config.yaml
n_layer: 11
d_model: 128
n_head: 2
n_kv_head: 1
head_dim: 64
d_mlp: 320
vocab_size: 2048
activation: "geglu"
norm: "rmsnorm"
norm_place: "pre"
norm_eps: 1e-05
positions: "rope"
rope_base: 79400.0
rope_fraction: 1.0
qk_norm: true
attn_scale: 0.125
bias: "all"
tie_embeddings: false
parallel_block: false
extras: ["local attention windows", "shifted keys", "exclusive self-attention", "value embeddings", "hashed n-gram embeddings", "an embedding shortcut", "capped logits"]
init: "normal"
init_std_qkv: 0.0597
init_std_o: 0.0127
init_std_up: 0.0597
init_std_down: 0.00805
optimizer: "muon_variant"
lr: 0.00816
lr_mult_qkv: 0.5
beta1: 0.95
lr_head: 0.00555
grad_clip: 1.0
warmup_steps: 0
schedule: "cos"
final_lr_fraction: 0.0
batch_tokens: [16384, 32768, 49152]
seq_len: 256
doc_mask: true
train_tokens: 151100000
steps: 4992
dataset: "wikipedia_en"
Each number is 128 + 32 x the weight over its row's rms, rounded and kept within 0 to 255. Layers, rows and columns count from 0. Numbers have three digits each. The size before them is the row's rms in percent of the matrix's.

# down: layer 7 MLP down (transposed), 320x128, rms 0.108, rows 152-182, columns 64-127
# gate: layer 7 MLP gate, 320x128, rms 0.173, rows 153-183, columns 64-127
# up: layer 7 MLP up, 320x128, rms 0.187, rows 153-183, columns 64-127
down152 108:104060155151142123153157115102132179136146102137177101105161086097086165184148041154146094156175087145123116154190088172071156111170131115150102133137137097108151127154099170112101135103108092
gate153 101:096148124136077079096105091092075148212110103100098152106153132139122155144123144175157165174162149139109069111118122146126086102139060075096108094173153107157142086102141100074120126132191168
up153 104:121169140182163130114105075115114131133139111103147103170156142189176169137150132156189098172159091131109220099151076103119128166145100198109105112126165104149201132116149067123081195133115173
down153 102:152129091131132150090158093150140155155195105112138137168151151068174166128114118139137060142155117142163178135139172108079155148157128132125138154148153143149141132114108044111107213119153181
gate154 099:061087131127167127147129127094094109073187149143154137133074151168127113134145084163178123133100179140123083116136146157062130113102058117102150154130142125127127144162128101113121139146197123
up154 102:128165088071122130140095141143128151077151133142110222072137136095104151186133099156172155189158106160121099171188122152126111115158114155116128156048098164160094128139145125185163085160137150
down154 103:114111078137074072122120091233113139135083106147103120157145161115126179138121138169137148118139129128125003110092117162123093160142128140147147068151161108154094137146068093114137116144136142
gate155 102:113168101154155157100136191142108135196126098111175134100156091169148128154148176193113159120125111116169187156028104130088076147119137147082171209121153106056173133129139116122078150087154095
up155 114:165098110131086115156124212135131107131126138165102104098172177112130141135131126129149112097110076154220084137161165123126090143151141152151120112109141105135113117131093105110166148088143202
down155 101:108142167199154130089130107136097147119097114140129085133141182152155110072157058078041120167102112163120107121160130140101143116112167165067086133155132140118129145082140105101135129153147145
gate156 096:097119173134108121167141130065085151153114161135126125146130117105119168134140112099140155095114126090138094187066109124116086142173087120146149151115126152176155127102117132144102196124167083
up156 092:149117157098094069109079107184139152131108119139185149111143137134110194142077130135122138114151093152143150139130129158189123064091151092065104140126083144090112114123105061198069124100111104
down156 101:163137162178108109098133133163091140107103122124161121065108156149101076187129079120103126157078082100146079053086205122154174040145120104155117135169123089168076136143150107179150120123135151
gate157 096:105143099114139144120092148083193211114127161107088139131124110115148153141188184110176127099180088162118113130089122102068139117148160073085132115097100154087105126100113113125164123193169108
up157 096:120134111155121033064152102081142135159158157122142142063172164138101162160137133137129114133123111142116103160104136156202158136132110188121151138155140137124157153081171139164117108108162129
down157 097:159153138073130120112073089169144109161194112113121135136147200157179169147171105120152111118180108166143225148172142121180152136135143125111088078148125148155080127077122090185144076146140150
gate158 100:139155164176095113105035169098157135105116143087087158148173134149156120135107130185132102164151123140151099072110112112129125140118147100120118133115083144070094103142067152066111151114194154
up158 098:102143128157116137123129111098111120095182114101145088153155134109147130168107153190138081092074167086098187131116132075117144111162154109081128143103125145117117133082186132115130083156102082
down158 101:125159123089111118124175114156102129143150128139160112096163120156111155156127127103120153076131141075110127140118112144057197099202148219141100103143155083132165133109180128132143091102109149
gate159 100:142171141082103116131135083138147131069214140106115100110154184141086160152112116200096128148079150048105121153146142118114205118138136109125107196124130156097135169095133129127101136147197148
up159 104:120130114160101128177133178155161112124089114181084157141126155074095178149144171108079120197128151115154148144154125153166096166120173189070101117070074151110147127126117144147169074141068090
down159 105:157091074187097134123092158096075122155105136117169116161146160131156099141154114138102095077184060176176105082107176145160052158108155132106117166050075064145129087159126121165077097078096164
gate160 093:124088117125169117144108076167189137155095126146216168098149168124140137164095102188123195093098106193110111171145158080116139124109059145095201100146090125097095147096132138097135182174071161
up160 078:078140162103117113076133078143169136126116148141190157147095086096086125152150080119165157133131123129176116173132146088099149114112111132075160083106155152119167067128097092054144148120100154
down160 092:150121162143175122157139071157105153143082123154143143146139118117156117132148118130169144091090103139148116164133118101134140128151087107103153069152097171136113140133115142094175118129138128
gate161 101:123087127122139208122101121123156161142077146095116082201164119094095101127152100092127119130146114075120107140106128175094084150107169153124129139121088153186157155126113132129150183128155139
up161 102:148100142139099099151175101135120165134133182156177122151161132140083128082153068190104160114114132126184058147191146072090106136115145140140144141140122165132168062117131074121070137132140114
down161 103:068137130158176134079154173172119121177125129155189145122161136092095068143151153144150116136160118124094153123134105066110114103144089163077127197088073132118165165182088142139133114117156119
gate162 102:151068093129100095149119148089116165109145115115162091081049168085148105132125179081147150150097123130158059095188118107124111074140120191112129113138119096144145149191128117108128130150142099
up162 101:123099097121176136122078108152181103166133128099129087144146078175186103048163129124098125116084080111156105164142140176153140189124128162132158142141114129108095182141055143129126139079142147
down162 102:096123120128111099132071116081195101108125125096181136151141091173109110141168092189113139099058132108087108149168142202148111129114148115187139161126124044170118075140061133120118156147141118
gate163 104:170176109109166113186104125130111137082090109165083099173126161171078139165082150181058064144074120154095162138145106137118145147109140140073118137111139077149160124117089129095102150216177176
up163 110:147124158132166096113128142112160145144183150210163088149088067076154134128141116088106100112067087165099089103118152156126149136127118130166156123166130069124093157131179089146166154171094166
down163 102:113151141133192100188079153098095096118139087152096151134101084132147137208065093133097110147102091155089170092183091123137147181137143187076128105124148151133140135101117113069195164120094096
gate164 099:177109111145158105106131170104119146158140130108122081175119156166089167153160120118100151102135161149101180098117133145110130098132099058178115177138136108083103149083128129131165103110107115
up164 100:167137146136120095139157171096136087094114171119116119090111145095160127202077157113078169181124168107120094144102092080118157122131101141136146097123062176159094096064106121173098145133111122
down164 095:138069162174112133159108119163158173094146105152112113113123118151077032113099130092150155121180136151124172166150171136206166167198115104185097135073164134102113157082073131129111118148114150
gate165 100:164130147146101086150175080111100123175159161144136170112068095149128130167117146102141161091126112161103169140121147108079151106093085110103063125137094069140133143122118137133115134163184108
up165 100:151165154069110134091088169155157156150122182144138103109120147138134096157134173098141135091157094120080076125100096131179215160131150108162132132071166114157113118094095117101085135121146152
down165 098:206148104072142155073121088144148123110130167142159110073131110101129143150154105100137140139151123142086148055100089133066090146118118086116104090104179097108152116140100153094071127122161165
gate166 101:080101127101109124104174153111076123130136120146172158167096094145080107109149160100122092151140124197134127092129156084140162156172121108125070090121138120210101093135074114083127126103137137
up166 103:104124103099117114153122120155147134126115077143145120131118117139147128141182163112077079187152118111111141093123113159088127137094115136181143168151125115200145151096149087166133182058172127
down166 105:120120099112192120149104178148162103107146071178086122095106120213134081095216159143126122115163109155053153075099087140092161115126194136168150135123144110163128152108118147181163118111147128
gate167 108:091137083132116122132151183042105125114194167143162085158159093108118133129158149085172169110114135179180162160168100141120109093075104171085155113118046112087147120151127142151124122107058152
up167 100:090203087159132099169102118086116185120119128093130169120113093148117189131105113144078159233134090081091150144137090120085138141127060167165149109138110132158128080161121124093117146151039143
down167 100:072191120151161129140155169027086086152172108164152066126146121167103107114157110139144112139137116148189147140173057151160138154088123150073156082144106068120152115118081095139160109129108150
gate168 098:137136061124085167158158198134082138158139116150126149140128125111126110156119164184143151140170131107073083098130138106108135117085114164122101122120124096135129125166115141148156131105184057
up168 100:168131138102094137127159153078119108074072167163117141199050130092141169097108128177136061162108176092161151145155167137116137127130158134105122087129155079156141132111132122120107148109180153
down168 099:065138145118105138123200151062122159082107176103133100149090150129091184129147149150116174121113137090154124084111089160121200101162145160125147173109143090152128169101121107085125131139121118
gate169 097:060151179148140102119161150131196163077071160176158115107196095162149155122118141181137151178181173161101145073144135111114078119128155187090134116083137102120123080144087104121092133176119145
up169 096:144151107088105143103152129091120120191151122120138158088156159084154077161136159127093107124185151102146058082155137113099117203123099129128147156132097134168092138047158079164083054084149137
down169 096:068177129152079076189104110182105173138155138166096178108178124064101122156093125110075080144150147086091146114089134107026128134143137150032171168126150107127119130141130094128129098102139151
gate170 096:114091173100115084084205078156119105152100172132118102140138133132081100127144109179160142096137082168076146118116161104123110135131175141168149157166146114101105141122115166167102136128115068
up170 101:110143212131121154135176099108127078116135122152157162134107061130155077112107143122160122138072136172116140108171157128129114091142129094144069145136175115113211131182120189101091179143159143
down170 095:126135139114109093164125084126162081117132167111045158149141159145175166136118095068096106170135150157155130118058140171169149135143143090132119119102173079144130097110096115101147145135118207
gate171 090:150133093138081103135083100084159110158143136146119139139179142107167138133086134127177133136123093130066122110095123177134140198171183100090098062156124087103103122113151093145089084145116124
up171 094:123122067098117097098212144094157167135119096182192096119092153128170145158095115105090142204106070129109130141153107160117089133135112077167165106109192067134102177153100122147085163156131141
down171 096:086125104150102135162122120113219085128155117089152137159139058145163117113112157137160138131134089084146086152085152153157110151160152107140124123122089201135149143112112134121089123096129146
gate172 106:094036131118093132125171177120129123139142170122109120112108134118048113144116155162123130179113071200115092135095061089071058126105153155183159123108118135148091119178142115116111132163081066
up172 103:092123126094106117181095109149138120124090166146144141140111155085108125140104136149115075104085138163140137170126118144134129118181119087147159136182140104075121143096162126168123112081109130
down172 097:163109067139162125162163084110079150173110068127189135133099110130146100183187101104106143141165127176169160105117120119099137087126105198112119089138127052150097106167153083150150171133103055
gate173 101:146146082111120118094136158175118139127173141169083154131125094149054138135199120120142121134146147136188135158030152091106149149071094119103129194109129127144151157163178126175171123141103168
up173 101:095119091098080135102075169195090099109095187198103113160095131153086096100139153151170101254053062113121138203147111156175096160106154167166088140120166162121105113092138185113130130149108148
down173 101:151145164098133117113124188137114149155117148108161157152095111072147095115175187113103115140134171139095171125155058118088161131126139142178132147162074159164074122114123158133143058126058150
gate174 103:150152122161134147149181105074168100143150121167118119119090079116122155190144113160113187190109066132184073121147108165094123107128106149076146101107173119144182118132083119127102155116147089
up174 102:179135107126133139117094124114177105144169194086054137098094184109132069069110083103080122092121177155126110127130122124146076154164133117185125155132148155121106152177180153115135105200077192
down174 099:101128061082162084105097137138173171125111089117085086121125174118084104197151084133133157089131114118139157095074151105130097141187132127103094121096152145192126095170121149084103103147127143
gate175 100:151125110104152139129102123092149198135128143086201145127122118181133098126102109149167148114126155165107136109162164141118072102075086145098203081115155186140092167069172086066102181126112122
up175 104:126156105133125061118161068134180143173168085069078128099171124158108080126108174162158124087085101089100129113113127132167078134109130136128150152160170144132098158072148128124037139181185148
down175 104:073147149140094097160109122124111150117194087138101152095177086136102122074160167092136176130116140128122095087159081124131130107087132168126137188145148166102099151061160109143138093111147147
gate176 100:130127135100112138188178124155087169146166168061143135101075105169109141077135120088089156114084142129107162205153072127115177126139159203130141083149078103144127106159096193114138133134108145
up176 101:145122132081108062095164117140096092126175086067101122080080137143131154062146102126090177144170133058159149127115141117105156151125162191138078166181175109131104134181115182119127081145134177
down176 103:174163190115115117129104096144101119086178111072131144179075176156107112052094129135115209074151147154135124109077120129182056165161102163088094122084161163140131104119108114095126131154146144
gate177 109:105139153132084155111150149126152163148132053110085100137193108129097129154156190214087099098089106161069127090192164141089098142073110138108137124105185203153108103147128099133095133114174139
up177 106:136079102117072150144128098094125129163139103104092156143126101091080124181171167136123136142143125153095126085189151187079057152082100129091102152131135097162140072156156115107120148110151108
down177 111:183124093104070144104094127132130079195139119093120185144156105110121142124137184172107078160091090190183104107124172125143115104051075119097135081098231135153122113160107132091080089139105128
gate178 099:084124085110149130068139134189086167114091158105134160131130178120110169155111113103116110156080143127086080117173156148086126145098134068112177136124105144117126155157063214156101162095154113
up178 102:079129115072149121150176197169088136155137130153159161108144171145155123139090186120108145097059064140136089184168096082076176162133160137090149107094118105071141179120129120110148106150131162
down178 102:123131135124147151143064087092146124155097059118141153133071126074138169118174138116130087150078154095087179134089128131071136135105126103119062114099163158134110185095080067068105148158161167
gate179 097:086113141114122112139068090132151143109098108129116137051118140079056071111110084153113108094134089129131175075120129122127076050188105126118113119120112098148126084097066153128155135101138100
up179 094:115162117155140082122159164137148138134194164171109066183208201141160180162076128156128120150128142130187096148098128168159145118069124096119122137161183162120113174129126148102087091114081102
down179 096:129102102115114163110115150123121136115152144149103092111112094094120172196100184128075128125202170133114100178182121135165166130174127164081203128051139170138121157183132146082142143128132148
gate180 102:192134081079127076111144097106108157105130075100161122153114123072192124161143167119076134155103142146109095128215166173105148110135116169146140139111159083142091118154179091165126118153108137
up180 108:196138151167192139102150147093121148136143090143136153113113196108119099137108133090078154164122086162151094132149151126139161137180145153135149193140161151144142152097088135091149106041102178
down180 108:161144157076157165161090081083149124191174093161140105109116141104116147113154096134111170120130138111142068138137147119101106100162167146108174161124092173136084133144102112163180106147057126
gate181 098:128160150154146102117167178137127129140126163156209098127116150161126154120131181137116129139109130105128102108145103171098033155124106183140136111121132114121101110121104141091070146140119192
up181 089:195167134098145181156149099127092129086133100124117115135176140106110150133138119131122084126137185095139128125118127122099104141154121105075090084112078146124120063189152084070124108132138086
down181 096:173129096096132152110148128120043114080129117118083153182123138141104116127095114140188085113106116156159082143131148121143145138106160091115078156111118099159175189142129144163159179133116136
gate182 095:119155100099128138111126140072090137138142197126135118123138119165109069106126085159132110137117153157108206131104105128150140134080054108091127053174159127126113167125125056068082100108081211
up182 096:102124106141121105097072188092193120115113137147162147177158112148107119175119145113130169168101132112133098179127139098166208124076100129067146122095178099128100148162078118158158122128105142
down182 098:096117132184131168050126150124089108162147135180087137118122177103073098113123136156149179161105141110181158185083105101130205170085090090117117051167135077170156136130126075128109144151158206
gate183 098:077087134150102117116135163057147094137118130152162111052109090166152109171122146095134107218082087117118107141140169143119120158194128140092108149141120153078123168135136107114047092133116123
up183 100:176035120111120147084136111133165137140145155116131186144184114126179194149129133145099180128097139132048125062162080112148142119148120171158178136175128148160190083127131122154133116134128126